Each number is 128 + 32 x the weight over its row's rms, rounded and kept within 0 to 255. Layers, rows and columns count from 0. The size above them is the row's rms in percent of the matrix's.

# layer 11 MLP down (transposed), 2048x512, rms 0.0367, rows 1658-1710, columns 128-191
size [122  98  90 119 115  96 101  96 125  96 103  95 105 103  91  97 112  94 111  93  94 106 103  96  96 101  97  95  94 108 102  96 161 100 105  98 103 103  96 100 100 103  88 102  96 105  99  99 100  96  89  89 115]
[[130 131 137 183 120 132 168 123 177  82  99  82 105 124  96 119  99  95 187 128 118 175 127 138  81 147  95 129  81 100 113 172 160 119 120 193 119  93 106 153 122 196 144 137 142 120  99  75 115 128 140 101 133 159 174  87  88  66 110 190  94 185 110 181]
 [166  96  95 131 121 185 145 105 131  88 118 143 108 134 158 118 143 101 151 163 135 144 152 151 107 144 113 139 131 143  90 102  73  85 150  98  75 184 109 172 110 145  88  99 154 132 128 164 138  85 171 198 126  89 156 176 162 139 102 142  97 101 153 120]
 [130 142 129 133 138  96 136 113 150 107 124 157 104 141 145 120  68 109 118 122 161 123 115 146 127 193 140 174 170 153 142 137 184 145 188 104 130 134 140 115 132 167 120 167  94 152 106 145  98 140 134 164  88 190 174 120 146 124  50 156  93 100 107 117]
 [116 179  76  84  61 162  76 129 122 111 104 113 171  97 131 127 185  78 126 135  99  98 181 137 150 176 130 140  80 152  89 162 117 154 171 135  95 117 149 129  88 173 130 108  94 133 128  83 149 149 134 132 129  96 130 154 196 158 104  92 131 109 110 131]
 [114 162 138  83 157  90 126 168 188 148 172 121 132 167 134 140  78 160 125 153 125 124 141  78 180 112 148 138 150 140 111 137 182  98  96 134 106  92 127 127 141 175 160 118 191 167 197 147 155  95 205 138 148 177  85  77  73  88  99 183 139 147 136  95]
 [ 78 113 189 130 128 173 121 131 106 125  65  65 105 131 182 124 133  64 160  86 157  96 109  93 159 126  72 114 132 111 143 149 166 119 109 128  90 166 113 133 142 193 168 145 156 119 127 123 160  90 175  93 131  88 140 124 163  65 111 159 153 118  93 160]
 [139 140 194 121 125 143 103 127  98 134  75 121 115 161 116 117 118 149 120 211 171 147 113 130 134 121  95 177 112 156 167 141 133 156 142  97 156 149 156 105  72 148 141 100 117 100 128 141 104 124 223 125  94 158  80 141 100 111 118 160 147 165  75 100]
 [145 106 148 125 153 127  60 121 199 146 102 123 133 129 183 131 145 106 102  71  87 150 162 202 187 130  98 122 136 129 122 126 139 122 140 111 128 126 148  82 157 173  95  77 115 129 139 144 179 139 172 108 123 177 143 167  83 121 141 135 127 111 185 157]
 [126 135  80 143  80  96 119 153 148 199 110 144 141 199  91 186 109  81 151  92 148 138  86 172 123 147  90 102 153 125 123 180 106 111 136 101  62 140  63  73 120 133 146 155 138 151  56 204 173 118 158 128 173 116 196 176 159 102 159 114  86 107 115 163]
 [148 111  50 153 172 145  93  84 134 146 101 117 164  97 123  80 186 119 133 133 179 129 146 140 131 172 116 179 195  42 100 172 103 147 122 147 164 150 119  98 164 127 120 146 152 143 104 168 161 107 135 133 118 122 166 140  77 191 146 138 133 110 123  98]
 [150 103 128 121 107 108 162 177 149 178 105 174  62 138  85 108 139  80 108 133 124 165 159 110 157  99 132 111 187 121  91 129 157  86 109 103 104 183 140  80 172 153 164 164 127 141 200 104 127  97 174 140 165 184  91  99  77 123  99 131 145 136 103 108]
 [ 77 105  72 174 127 143 100 165 101 112  79 144 176 177 149 180 165 180 119  87 124 189 122 141 157  99  66 255  92 173 118 115 136 159  80 147 139 159 165 126 111 144 137  90 176 132 143 145  75 145 121 142  83  71 106 104  96 130  71 198 140 129  81 157]
 [163 159  89 152 129 114 188 142 140  93 141 103 193 163 111 104 127 101 126 111 130 202 111 107  84 130 107 112  92 156 200 153 113 125 154  41 155 119  88 112  79 158 128 169 111 181 174 158 158 117  96 103 185 120 185  82 153 156 163 109  35 154 154  84]
 [178  99 127 149 189 159 126 114 109 121 140  35 153  99 122  71 128 120 171  97 197 175 141 165  76  73 103 160 127 163 155 134 102  98 108 141 168 130 133  91 132  73 120 106 145 145 102 106 142 123 105 167 108 126 146 165 129 124 147 136 107 102 104 129]
 [204 132 158 187 139 198 114  98 141 162 129 122 124 145 115 149 173 171 118  96 219  70 138 115 151  95 107 130  65 103 109 149 194 122 181 108 166 109 100 127  31  90 166 110 105 104 160 150  95 150 156 145 124  85 122 124 152 134 133  88 129 152 165 121]
 [131 122 148 165  68 137 120  94 155 136 134 111 126 133 107  99 157 176  96 122  88 144 167  94 145  88 153 114 152 168 115 145 120 124  98 114 132 187 128 157 171 144 117 155 131 154 150  87 123 119 129 133 164 161 130  85 182  92  98 155 133 140 157 138]
 [161 102 113 142 163 100  97  84  74 156 163 128 108  94 157  92 126  97  93 101 109  72 105 161  78 123 117  75  81 131 113 104 123 148 159 128 119 130 158 173  67 167  83 130 133 140  77 192 129 113 112 152  77  68 132 154  96 127 131 146  96 145 126 134]
 [131 156 164 129 140 117 141  93 137 150 148 102 104 141 127 125 126 104 127  99 140 132 177 121 105 132 107 128 135 127 193  80 120 131 139 141 165 131 129 154 118 105 102 119 169 128 164 115 160 191 183 164 152 212 108  67 123 107 101 142 143 127 154 140]
 [102 199 163 106  95 144 102 128 118 187 146 120 106 138 102 145 131 197  53 124 131 175 134 111 182 121 152 170 117 178 138 185 143 155 149 177 116 133 111 125 115 186  98 141 130  43 178 123 141 128 108 112 117 143 119  78 154 169 119 127  87 102 100  92]
 [124 165 148 141 140 115 115 128 149  79 126  80 105 126  76 183  74 169 113 149 160 158 139  98 141 179 135 129  60 128 146 165 181 175 139 113  81 124 140  92 120 128 140 148 143 148 157 147 207 138 168 158 128  88 147 194 132 125  78 110  85  97 192 144]
 [142 143 163 164 178 158 148 150 123  99 175 141 126 155 203 185 102 149 117  79 152 123 131 147  97 126 154 148  68 106 171 139  44 114 108  96 103 154 111 129 176 194 139 128 134 119 102 146 163 156 149 114  82  99 119  87  81 137  96 110 144 135  94 133]
 [136 160 124 109 143 104 156 142 126 205 135 150 136 113 177  90 131 152 123 165  95  67 112 176  95 121 104  96 106 122 107  83 107 164 139 125 184 169 123 128 122 130 121 104 117 167 128 110  69 103 113 127 123  90  99 147 114 140 150 155 119 155 145 148]
 [101 106 109 156 137 123 160 135  96 102 169 131 122 131 100  92 139  79 132 146 128 108 109 114 116 127 177 174  89 115  85 147 106 159 142 139 106 172  90 121 106 111 130 128 133  99 122 114  78 158 141 109 138  83  80 170 138  96 121 107 184 185  85 108]
 [120 126  86 157 145 158 132 158 114  44 120 141 134 127 148 118 113  57  72 177 137 159 104 142 154 130 120 142 160 132 145 100 174 135  96  83  99 121 157 115 116  70 131 111 153 138  91 170 103 123  90 116 162 144 108  98 139 114 150 153 177 152 140 137]
 [119 184 128  83 144 137 120  74  87 144 143  88  83 163  98 106 102 143  89 132 112 112 117  95 156 145 111 112  97 177  65  86  70 127 130 122 136 173 146 147 117 181 132 154 159 179  72  78 124 157 141 124 133 170 115 152  97  86 169 149 142 100  92  70]
 [106 109 117 104 163 149 113 200 126 188 159 131 132  96  95 103  81  82 124 149 137 120 167 126  58 159  52 205 133 134 121 133 145 154 132 105 146 202  71 114 140 159 170 108 169 146 107  95 131  89 127 157 161 128 151  50 154 102 129 136 118 111 114 144]
 [ 93 116 147 146 150 101 130 152  25  89  94 133 132  97  88  78  93  74 152 123 161 121 131  88 193 151 107 144 182 149 105 170 139 114 114  84 139 153 158 125 148 148  92 137 155 118 100  75 199  91 135 148 144 112 182 109 160 105 115 114  82 163 131  68]
 [ 93 128 124 197  85 146 159 102 119 140 113 130 122  97 159 133 146 142  83 147 128 119 147 146 136 105 125  93 159 126 156 120 129 175 100 143 131  89 156 179 162 126 118 230 115 160 152 108 189 146 122 204 139  59 157 160 125 145 112 234  87 156 116 133]
 [128  83  90 107 185 111 143  86 123 133 190 105 126 133 125 156 107 137 175 102 140 162 154 173 151  80 127 146 131 145 112 142 153 133 139 102 115 121 116 110 139 149 110 129  98 197 124 139 147 141 173 106 118 132  88 178 135  64 118 115 100  77 161 131]
 [199 150  98 113 162 138 153 111 119  61 125  88  97  53 171 116 156 178  39 100  94  71 134 157 118 158 172  92 131 149 128 121 107 131 150 126 132 143 152 122 108 171 154 154  45  69 147 102 147 138  91 136 113 123 111 104 116 148 127 145 127 102 120 123]
 [133 138  45  97  72 152 199 185 160 137 105 134 133 101 192 166 171 142 101 150  97 135 146 107 125 143 116 143 143  88 124 198  87 146 170 118 122 180 137 106 134  77 158 159  60  83 174 121 142 192 143 103  50 143  95 133 130 159  82 147 104 191 127  82]
 [142 133 177  75 159 134 122 111 133  82  97 172 118 138 152 123  89 132  75 165 140 125 106 164 149 168 108 173 108  59 155 203 159 153 151 126 148 124  90 108 119 205 109  83 169  77 110 109 140 170 193 149 153  94 128 186 151 151 153 153 172  90 119 119]
 [128 149 142  88  70 112  93  78 100 136 196 168 118 121 149 154 127  96 105 106 101 167  99 135 157 152 158 186 150 116 170 154 130 146  96 143 140 188  79 149 119 123 161 113 145  72 110  87 156 102 132 133 174 145 105 141 180  93 114 170 110 113 144 110]
 [108  80 135 157 134 119 161 151 167 128 140 162 102 127 101 194  65 172  64 187 137 124 103 131 115 148 137  91 126 130 139 154 196  98 120 185 143 123  88 143 135 145 189 114 121  99 114 169 119 182 143 100 110 145  91  76 146  83 157 163 136 158 152 137]
 [126 213 111 120 160  98 123 116 183 177 123 135 192 161 162 124 133 131 167  99 164 142  98 116 118 142 159 114 149  81 136 153 115 110 161 125 147 110 155 156 150 113 176 171 197  86 222 113 181 152 147 121 140 109 176 175 101 140 114 111  89 130 148 158]
 [ 90 101 135  97 125  75 103 124  65 155 115 131 150 125 200 145 111 104 103 142  95 167 189 148  89 143 163 127 126 170 134  95 114 189 116 151  72  61 136 111  56 138 141 128  70  91  96 156  74 108  70 134 156 132 141 182 136 123 153 131 127 187 142 168]
 [107 105 106 134  89 136 168 177  83 111  90 113 133  93 156 154 122 105 137 107 123 126 120  99 133 120 125 144  83 165  61 146 150 120 169 136 111  94 118 139  50  46  76 155  84 159 130 145 147 127 125 107 105 115 155 107 167 127 148  72  82 109 157 129]
 [119 159 134 134 173 131 148 180 161 136  83 164 133 160  89 184 117 171 125 144 164 107 151  89 102  89  98 116  82  80 167  73 103 129 116 132 132 208  91 208 120 149 208 111 104 128 112  91  71  89 195 114 128 137  85 149 170 100 182 161 146 179  85  88]
 [137 126 163 116 110 130  85 113 109  99 121 133 143 132 160 103 141 148 115 145 120  58  84 111 101 107 146 128 143 148 146 148 104 134 118 218  99 150 144 148 138 135 132 154 153 133  56  81 180  69 160 158 111 152 150 140 132  77 154 109 135  91 185 105]
 [105 152 121 142 153 112  95 155 117 133 131 198 116 125 146 168 114 112 165 129  74 101 186 146 128  61 105 159 115 122 179 157 139 140  67 118 129  87 138 125 167 166 137 133 145 118 142 124 149 130  98 124 140 146 101 102 155 132 159  92 110 202 134 155]
 [161 115 128 168 147 153 111 128 114 111 164 115 183 159  94 159 129 136 128 136 103 164 116 116 140  98 154 153  92 107 103 156 137 127 172 129 135 114 149 121  88 127 186 186 115 169 115  93 166 141 136 190 141  85 128  49 153 109 133  89 122 157 150 136]
 [141  92 188 109 137 155 165 121 133  92 149  63 120 190 178 127 123 199  75 139 125 114 155 152 137 123  84 145 128 101 158 175  62 130 114 131 130 125 147 141 193 132 163 125 128  88 118  95 128 132 145  82 141 111  98 108  96 149 136 105 152 145  76  93]
 [137 126 164 125  83 177 100 115 153 162 217  99 114 150 162 106 130 138 126 101 100  88  69  81 142 170 131  41 149 175 155 121 100 134 148 103 129 138 109 102 160 162 146 156 156 162 173 135 122 110 111 144 120 130 102 141 132 187 132 122 102 133 122 152]
 [ 37 158 139 106 109 109 118 118 171 111 151 114  89 126 147  92 145  90  96 181 131 113 121 137 114 117 162 134 149 126 106 107 134 149 107 138 124 174 146 185 113 188 105 121 170 132 125 135 128 134 129  96 167 156 108 107  76 137 101 104 119  85 145  75]
 [136  87 174 125 147 105 178 121  99 109 196  67  95 176 147 153 104 133 154  36 124  72 144 151 136 116 108 112 184 155 135 148 108 185 150 111  58 142  85 103 118 191  96 147 114 105 117 161 158  69  82 137 125 106 122 141 110 160  96 110 132 154 175 158]
 [149 171 163  76 131  92 178 118 103 138 189 114 164 121 139 113  88 166 101 119  86  90 127 114 103 147 133 114  92 165  86  68  73 137 166 107 137 150 170 189 190 131 141 100  68  99 135 162 127 117 177  64 142 163 177 128 122 130  55 119 157 107 116  87]
 [147 120  91  77 107 141 157 168 146  60 149 140 166 140  89  85 130  96 102 156 114 112 146 141 109 116 187  67 146 169  91 168 150 176 123 108 113 142 180 163 137 164 168  70 133  94 149 146  78 141  80 104 111 131  91 123 152  73 121 145 102  76  92 151]
 [ 83 138 148  87 121 134 134 134 126  68 115 110 103 141 109 125 179  88 112 156 107  89  67 193 119 137 136  28 108 156  81 114  46 132 107 109 133 140 159 161 173 156 115 127 129 154 157 137 160 126 139  96 102 118 108 125 125 174 131 209 161 120 136 155]
 [187 118 105  95 107  84 132 133 110  83 105 143  94  67 141 127 143 105 146  84 112 177 173 138  95 112 131 115 135 122 110 151  74 158 145 194 103 162 136 148 108 129 109  77 135 134  94 135  81 126 125 202  90  78 105 124 108 109  93 123 113 101 170 102]
 [150  87  60 198 118 146  83 125 102 144 103 136 139 167 113 125 111 133 161 135 118 184  68 154 117 109 104  78 144 134 162 152  93  39 114 120 135 104 158 111 103  91 101 148 159 174  80 101 138 138 122 114 168 192 165 115 117 134 176 173 139 122 112 166]
 [ 95 150 134 153 146 156 161 121 133 185 161 117  78 107 150 143 142  96 129 112 114 134 106 132 158 164 154 138  57 160 102 185 120 104 144  60 131  88 165 146 161 126  83 170 147  99 183 161 116  31 140 134 128 133 111 106  80 153 117 122 145 140 134 150]
 [110  90 162 101 143  86 121 129  73  86 164 123 108 128 153 117 106 115 149  88 122 110 127 132 114 108 137 100 149 139 156 224 164 145 118  74 141 145 119 109 143 177  72 184  63 108  70  67 147 114 180 104 133 127 152 109  98 127 150 115 121 164 162 136]
 [137 116 117 123 159 108 115 103 122 113 106 136 164 119  99 133 123 110 151 120 107 255 113 133 130  84 147 137 150 135 107 105 168  73 142 100 110 165  98 112 163 150 164 111 155 144 153 176 127 109  96  95 111 137 116  97  74  78 134 143 124 140 153 112]]
# layer 11 MLP up, 2048x512, rms 0.0446, rows 1659-1710, columns 128-191
size [ 99  95 107 109  95 104  99 107 100 102  97  98 101  95  98 102  97 106  97  98 109 100  98  95 101  92  98  94 100  99  96 138 103 105  92 102  98  96 100  99 105  93  99  99 105 106 100 100  92  94  91 116]
[[ 96  69 120 119 153 106 174 163 175 171 109 102 105 177  78 207  97 104 194  96 132 137 124 148 105 145  96 126 114  72 131 119 153 191 103 152 133 154 157 164  93  89 144 144  72 179 113 143 143 124 147  79 122  97 131 117 179 109 174 102 106 126  88 138]
 [ 78  94 115 111 158 162  64 159 144 153 126  72 103 113 130 116 182 147 132  89  82 139 122 118  97  88 115  94 119  84  99 103 114 195  83 141 128 131 111 182 110  59 118 168 125 143 182 129 130 128 126 155 147  92  77 109 155 112 128  98 120 152 155 128]
 [163 102  93 167 160 151 120  97 148 172 111  38 155 135 119 131  92 135 152 167  68 160 105 102 154 113 104 107  93 124 117 146 100 210 126 128 136 112 139 123 156  96 101 111  94 139 100 159 170 116 141 148 169  84 111 180 182  99  74 152 136 165  72 128]
 [110 104  87 119 148  89 182 153 104 136 180 111 129  71 139 183 131 138 137  61 177 213 169 116 165  89 132 109 159 101 146 118  92 196 175 100 159  84 132 156 131  95 164 103 111 131 127 114 123  95 111 155  57 115 132 157 111 130 152 117  79 134 147 124]
 [159 127  92 100 106 137  99 124 139 164 180 141 180  66 147 164  74 133 175 182  87 156 111 125 194  71 135 141 107 102 131 167 147 125 106 117 169 151 133 102 142 126 103 167 105 143 124 106 102  92 134 157 129 109 160 150 167 169 133 126 125 144 127  78]
 [136  84 149 150  94 135 143 156 112 128 171 107 133  82 150 156 184 128 130 117 137 130 133 130 170  91 119 109  99 162  93 100  96 142 103 116 140 116  93 145  77  78 150 144 126 182 115 139 176 130 110 118 122 114 105 156 179 152 113 117  94 181 114  96]
 [125 136 101 170 168 163 127 154  82  43 161 154 116 167 121 136 102 166 137 101 157 105 163 115 106 131 161 128 147 181 165  98  94 164 141 180 166  84 132 146 102  32 140 158 110 119 104 161 126 112 145 132  70 105 161 142 163 118 140 152 137 167  98 147]
 [142 149 171 132 124 184 125 112  83  76 139 117 138  57 152  89 145 147  94 168 134 138 163  64 171  79 165 162 101 109 128  53 166 119 102 156 176 111 175 147 146 121  86  99 112  94 129  87 132 112  69 142 105  70 109  83 134 157 149 144 187 143 142  66]
 [108 110 165 107 104  89 120 160  97  94 100 112 158 145 100 139  99 111  68 182  89 152  79  82 134  56 130  95 122 213 141 115 107 118 130  96  76 109 108 178 131 100  70 146 125 121 103  92 131 136  51 141 113 151 101 180  90 182  85 123 158 138 141  91]
 [ 95 168  70  85 130 155 168 130 127  76 183  76 169  75 205 132 140 147 148 142 140 141 123 119 125 157 141  98 115  87  91 122 122 145 178 218 133 110 168  65  76 153  40 176 120 159 101 171  96 118 138 109 149  72  83 169 141 113 172 136 151 123 133 193]
 [115 102 182 135 132 164 123 193 159 128 121  75  98 181 136 135 165  79 122 147  78 163 201 155 217 102 116 134 152 126 119 176  77  83 148 137  99 173  76 163 187  57 122 142 130 111 156  84 170  86 114 115 199 150 108 178 106 113 140  91 161  77  66  67]
 [ 94 157 139 122 159 173 145  78 113 157 202  97 121 107 150 136 134 154 129 124 109 165  98 115 143  97 149 160 128 106  61 120 122 136 169 171 134 130 143 131 102 186 140 130  92 137 147 110 152 153 169 121 114  97 155 134 115 151 132 169 163 148  47 122]
 [123 196 143 153 145 156 150  72  74 154  96 133  75 124 151  94  85 120  91 111 145 164 164  73 196 121 126 142 166 157  77 135 156 124 149 176 114 127 166 129  76  65 156 151 172 100 132  99 157 133 112  97 147 128 155 170 159 125 112  98 115 109 147  94]
 [117  97 113 108  94 113 149 181 164  91 115 195 170 149 130 171 107  79 160 149  73 114 127 147 120 139 140 130 200 145 107  83  77  91 122 151 122 127 136 162 132  76 124 180 110 161 116  92 143 110  56 161  82 122 145 117  95 143 108  66 107  83 106 169]
 [150 165 113 110 134 132 140 158 142 118  88 106 145 119 163  76  68 112 155 103 159 156  98 168 164 128 130 160 177 187 130 125 154 154 142 118 101  82 116 100 124  81 175  96  84 120 197 157 153 139 101 120 114 118  86 180 111 152 155 109 158 124  57 130]
 [ 83  49 118 123 147 147 116 139 138  80 181 112  63 154 141 137  94  92 100 122 157 157 124 152  81  59 139  82 113 152  53 120 168 123 109 128 101  83 148 172  91 126 112 140  99 134  63 130 117 152 112 152 142  95 115 127 186 172  99 148 114 146 137 132]
 [111 184 136 116 100 172 116 188  68  97 105  60  81 134 186 121 144 138 141 152 153  76  62 109 122 138 136 108 156 139  82 120 177 189 112 149 135 137 130 143 132 179  75 122  97 146 117 123 149 109 173 137 148 101 176 159 108 127 141 120 149 116 164  83]
 [114 133 160 192 179 154 114 117  97 120 135  66  69  65 170  68 106 126 128 104 181 191  85  84 179 129 110 136 151 121 145 135 132 113  79 112 180 105  90 105  79  90 153 199  92 182 124 116 120 110 161 157 181  62 195 183 141 173 172 102  89 156 101 117]
 [118 148 137 144 183 162 129 122 172 119 123  50 122 123 105 145 110 131 164 168 140 147 121 165 155 142 144 153 151 158 110 137  66 144  63 213 149 106 169 105 144 126  99  83  74 182 123 116  84  67 152 159 119 124 112 115 104 116 113 154 133 170 145 130]
 [ 56 102 118 100 159 146  94 100 155  84 180  82  93 133 134 138 169 162 141 146 129 115 152 160 125 133 138 115  78 116 179  81 151 185  93 193 157 158  99 177 128 101 133 149 118 109 118  80 152  95 120 101 126 120 165 142  89 163 126 139 196 174 113  93]
 [129 156  83 126 128 151 145 107 125 140 137  94 153 128 151 134 180 211 111 200 156 176 140 136 111 145  85 143 180 152  81 167 107 105 120 213 150  74 102 156 107  63 149 100  86 151  86  92 174 146 102 109  81  84 118 175 137 135 167 121 138 144 109 149]
 [143 101  62 163 141 129 109 107 159 135 175 161 132  98  80 107 179 123  96 102 146 110 134  92 138 154 125  98  99 140 108 124 101  97 118 103 124 139 129  96 117 113 196 142 134 165 138 143 133  88 157 174  82 107 119 166 149 158 145 106 169 136  79 142]
 [ 55 179 160 110 131 115 151  85 160 193 125  96 100  90 135 128  88 151 117  74 130 113 121 125  97 139 177 110 140 138 128 136 118 125 133 154 133 113 104 128 147 144 116 131  65  98 112 112 148 146 201 107 106 119 121 171  75 102 149  72 144 153 115 115]
 [145 128 123 132 109  96  98 132 129 114 116 144 110 130 154 193 139 155 188 162 111 156 117 131 116 121 160 154 130 101 111 121 139 140 144 166 147 116  96 144 136  96 125 136 116  82 177  92 164 105  96 144  97 103  90 150 160 174  93 166 136 144 123 123]
 [121 106 129 144 124  87 144 101 118  86 103  96 125 128 145 134 103 130 128 188 175 155 142 164 142  96 158  83  81 166 113 144 140 120 140 107 176  52 139 139  97 131 205 177  67 143 129 145 115 109 110 168  87  93 104 166 139 185 129  71 172 157 152 101]
 [149 175 117 148 179  99 131 138 126 128 183 118 113 103 152  81 127 180 113 135  73 134 126 148  85 151 118 140 116 157 112 124  93 152  96 143 101  97  91 144 119  64 114 190  60 154 120  90 133 139 125 125  84 125 131 144 102 130 122  80 118 160 170  37]
 [128 103 124 124 166  54 110 159 142 129 153 138 170 144 123 155 103 139 157 165 119 153  88  64 159 128 168 174 134 166 124 155 118 150 107  86 117 170  92  95 129  90 131  70 106 153 142 104 170 114 110 122 137 125 114  96 109 112 126 140  99 214 169  95]
 [164 159 155 198 134 160 107 168  76 165  71 148 160 117 119  50 139 142  84 190 158 126 128 120 160 183 138 139 150 143 150 142 179 141 159 135 147 153 130 126 116  94 133 151 106 148 175 174 179 148 103 152 134 145  81 170  97 179 109 163 171 141 101 103]
 [ 86 181  73 190 106 152 147 149 175  87  92 100 167 112 102 195 119  66 139 130  92 154 115 131 120  69 163 123 136 159 117 123 111 116  71 134 101 123 114 199  49  93 164 132  98 116 123 141 128 110 109 186 113  88 103 134 215 134 163 151 130 133 149  88]
 [130 187 164 135 110 115  84 140 117  61  98  95 204 112 160 134  87 147 134  99 210 181  78  75 145 123 149 115 157 157  94 139 166 163 171 119  97 104  97 146 153  69  86 113 110 174 108 138 141 170 116 149 198 122 183 156 110 130 122 114 148 143  63 123]
 [122 111  46  55  99  71  94 163 161 118 122 138 146 129 160 152 182 156 122 144  55 161 123  97 125 110 169 103 115 157 176  91 142 117  85 105 100 129 159 111 103 158 153 106  94 171 140 118 121 119 109 189 116 155  83 174 156 137 146 118 148  96 146 103]
 [127 125 106 109 156 119 137 101 141 120 172 121  85 136 196  90  98 145  73 121 162 122 162  64 125 122  63 113 177 180 124 127  83 116 172 194 109 121 134 148 112 131 159 102  98 141 178 111 102 115  82 123 104 135 103 159 121 142 145 102 171 122 142  48]
 [ 86 156 125 109 197  89 109 106 108 153 157  29 150 129  75 144 143 183  87 160 157 151 130 116 196 114 123  42 130 115 132  98 113 111 138 164 144  95 134 163  69 141 157 154 133 186 152 155 116 171 132 149 114  94 138 122 137 149 150 154 179  69 134 113]
 [123  80  73 135 150 185 112 120 115  99 154 167 142 123 113 140 144 151 114 152 121 146 158 105 135 130  87 125  98 145 107 130 161 141 134 111 143  53 152 176 152 147 100 159  98 133  74 109 100 143 160 107 158 107 176 142 148 162 123 170 147  96 134  76]
 [103 157 121 140 110  97 126 172 140 197  94 150 146 146  74 145 130 136  99 163 166 157 144  88  67 152 146  94 177 137  86 136 124  93 117  80  73  73 116 128  83 125 130  81 125 134  70 118 100  65 120 107 129 124 147 153 122  92 156 155 144 140 120 124]
 [146 154 163 190 129 119  89 167 179  53 164 104 145 138 152 170 134 180  88 202 187 136  49 165 113  77  87 115 142 178 107  89 110 167 148  93 111  77 128 154 125 137 154 150 117 131 124 162 155 131 150  77 108 140 149 162 148 105 126 107  75 111 124 131]
 [114 106 128 132 148 146 103 113 139  96 171 113  89 111 107 124  89 184 178 171  86 150 107 115 161 130 151 114 148 143  68 108 139 109 117 161  93 162 110  98 116 115 157 164 137 198  87  91 169 148 117 102 151 131  87 121 110 147 102 164 138 130 161 184]
 [147 130 131 118 128 112 163 157 145 179 150  89  93 120 108 127 136 134 149 156 116 179 142 193 139 146  85 165 125 149 117 120  98 147  85  76 139 117 117 103 110 122 107 106 121 114 182 106 100 132  94 106  98 123 111 139 146 179 131 109 137 119 142 111]
 [144 139 118 132  88 114 120 118 114 126 175 150 134 153  86 118  94 117 140 143 141 111 140 109 128  67 152 118  85 145 170 111  79 137 138 161 164  75  87 107 140 118 150 110  79 169  71  95 141 116  53 133 127  97 109 111 173 111 117 103 142 151 164 160]
 [141 134 141 134 114 133 132 115 115 127 148 114 117 114 124 159 102 178 153 148 100 135 142 131  98 119 122 141 185 120 107 126 125  96 153  94 140  81 191 121 135  92 158 110 133 149 150 139  89 100 188 107 104 143  79  70 198 106 132 178 169 107 171  90]
 [132 162 158 188 157 141 117 148 139 126  36  73 204 156 143 157 148 168 189  84 132 161 133  97 201  55  99 159 122 152 142 112 178 152 120  86  92 101 176 109 105 141 161 157 155 149 112  99 165  95  92 137 136  87 153 146 136 110 163 170 171 125  80 113]
 [122 208 123 108 138 118 107 143 118 116  70 147 127  90  42 130 103 137 146 149  82 149 125 118 110  59 112 148 167  90 105 123 136 156 137 143 171 147 114 195 137 111  93  94 158  59 159 155 144  82  85  74 159 138 135 156 182 131 173 142 136 113 148  92]
 [130 131 136 120 164  79 121 148 139 102 159 130 135 124 146 197 137 135 107  96 102 136  84 108 101 129 134 165 135 103 135 127 157 106 128 216 152  87 101 165 127 135 149 179 133 108 157 104 143  70 113 128 171  84 101 181 178 187 133 163 141 206  84 138]
 [170 136 124 160 118 122 123 158 158 128  74 149 142 132 220 163 144 159 135 179 149 124  94 162 122  97 147  79 177 125  34  92 139 130  96 178 152 100 125 156 152  97 123  86 116  99 120 153 163 160 156 187 174  69  27 129 150 127  91 133 136 147  67  94]
 [158 136  95 147 149 179 120 144 162  89 178 142 131 134 128  94 165 112 108 126 147 163 151 122  76 124 140 126 167 132  80 156 141 135 154 101 145  57 153 152  98 112  87 131 106  98 138 147 114 135 102 165 109 128 222 144 174 138 194 169 117 119 115 139]
 [117 100 147 145 188 144  88 128 105 120 114 143 201 179 110 165  82 100 135 121  73 152 128 144 117 129 114  76  69 128 159 115 106 121 115 100 150  98  98  95  71 146 189 170  81 101 166 120 141 108  77 110 102 129 129 139 144 161 172 161 156 111  92 112]
 [103 135 145 100 187 127 121 145 103 165  94 131 160 109 141 156 111  87 180 145 179 175  29  53 210 159 102 116  92 105 145 121 115 115 138 110 147  93 139  93  78 109 159 150 139 130  96 101 102 133  56 196 107 120  95 105 159 117  84 104 146  83 122  76]
 [175 131 134 113 169 141  89  90 112 147 199 126 119 149 140 207 101  95 142 154  82 158 252 168 181  82 119  88 101  90 106  92 169 207 156 178 151 177 124 104 120 124 133 154 126  96 187 147 128 119 109 115  88 146  98 130 127 126 179 133 142  89 105 126]
 [112 110 145 165 159 127 143 113 148 126 191  97 103  87  95  77 174  85 113 140 129 138 132 129 125 105  91 159 141 138 131  87 153 125 106 139 185 109 119 139 151 106 119 153 120  90 121 183 119 115 157 110 128  63 145  72 214  84  93 168 132 101 141  64]
 [204 144  88 110 142 154  88 133 181 102 150 114 121 108 135 127  35 131 138 145 174 169 182  75 141 141 121 127 179 150 131 151  75 107  87 214 187 119 103 124  85 124 112 132  66 122 134 158 121 175 132 173 180 135 102 143 155 106  81 188 148 120  91 136]
 [111 154 102 160 160 130 105 117 180 153 160 105  88 123 139 147 150 138 149 179 164 115 128 143 104 148  85 157 119 175 137  23 105 122  86 191 165 188 171 137 136 108 174  85 114 191 184 165  76  76  90 205  90 161  88  70 175 159 127 143 138 105  89  74]
 [128 178  79  99 121 150 127  86 128 158 153  75 111  93 107 159  91 130 151 146 148 178 101 109 130 139 164 132 159  99 168 153  98 129 125 125 197 137 116  89 111 150 189 189  46 155 108 154  97 130 100 106  72 118  96 163 121 112 146  98 117 145 107 173]]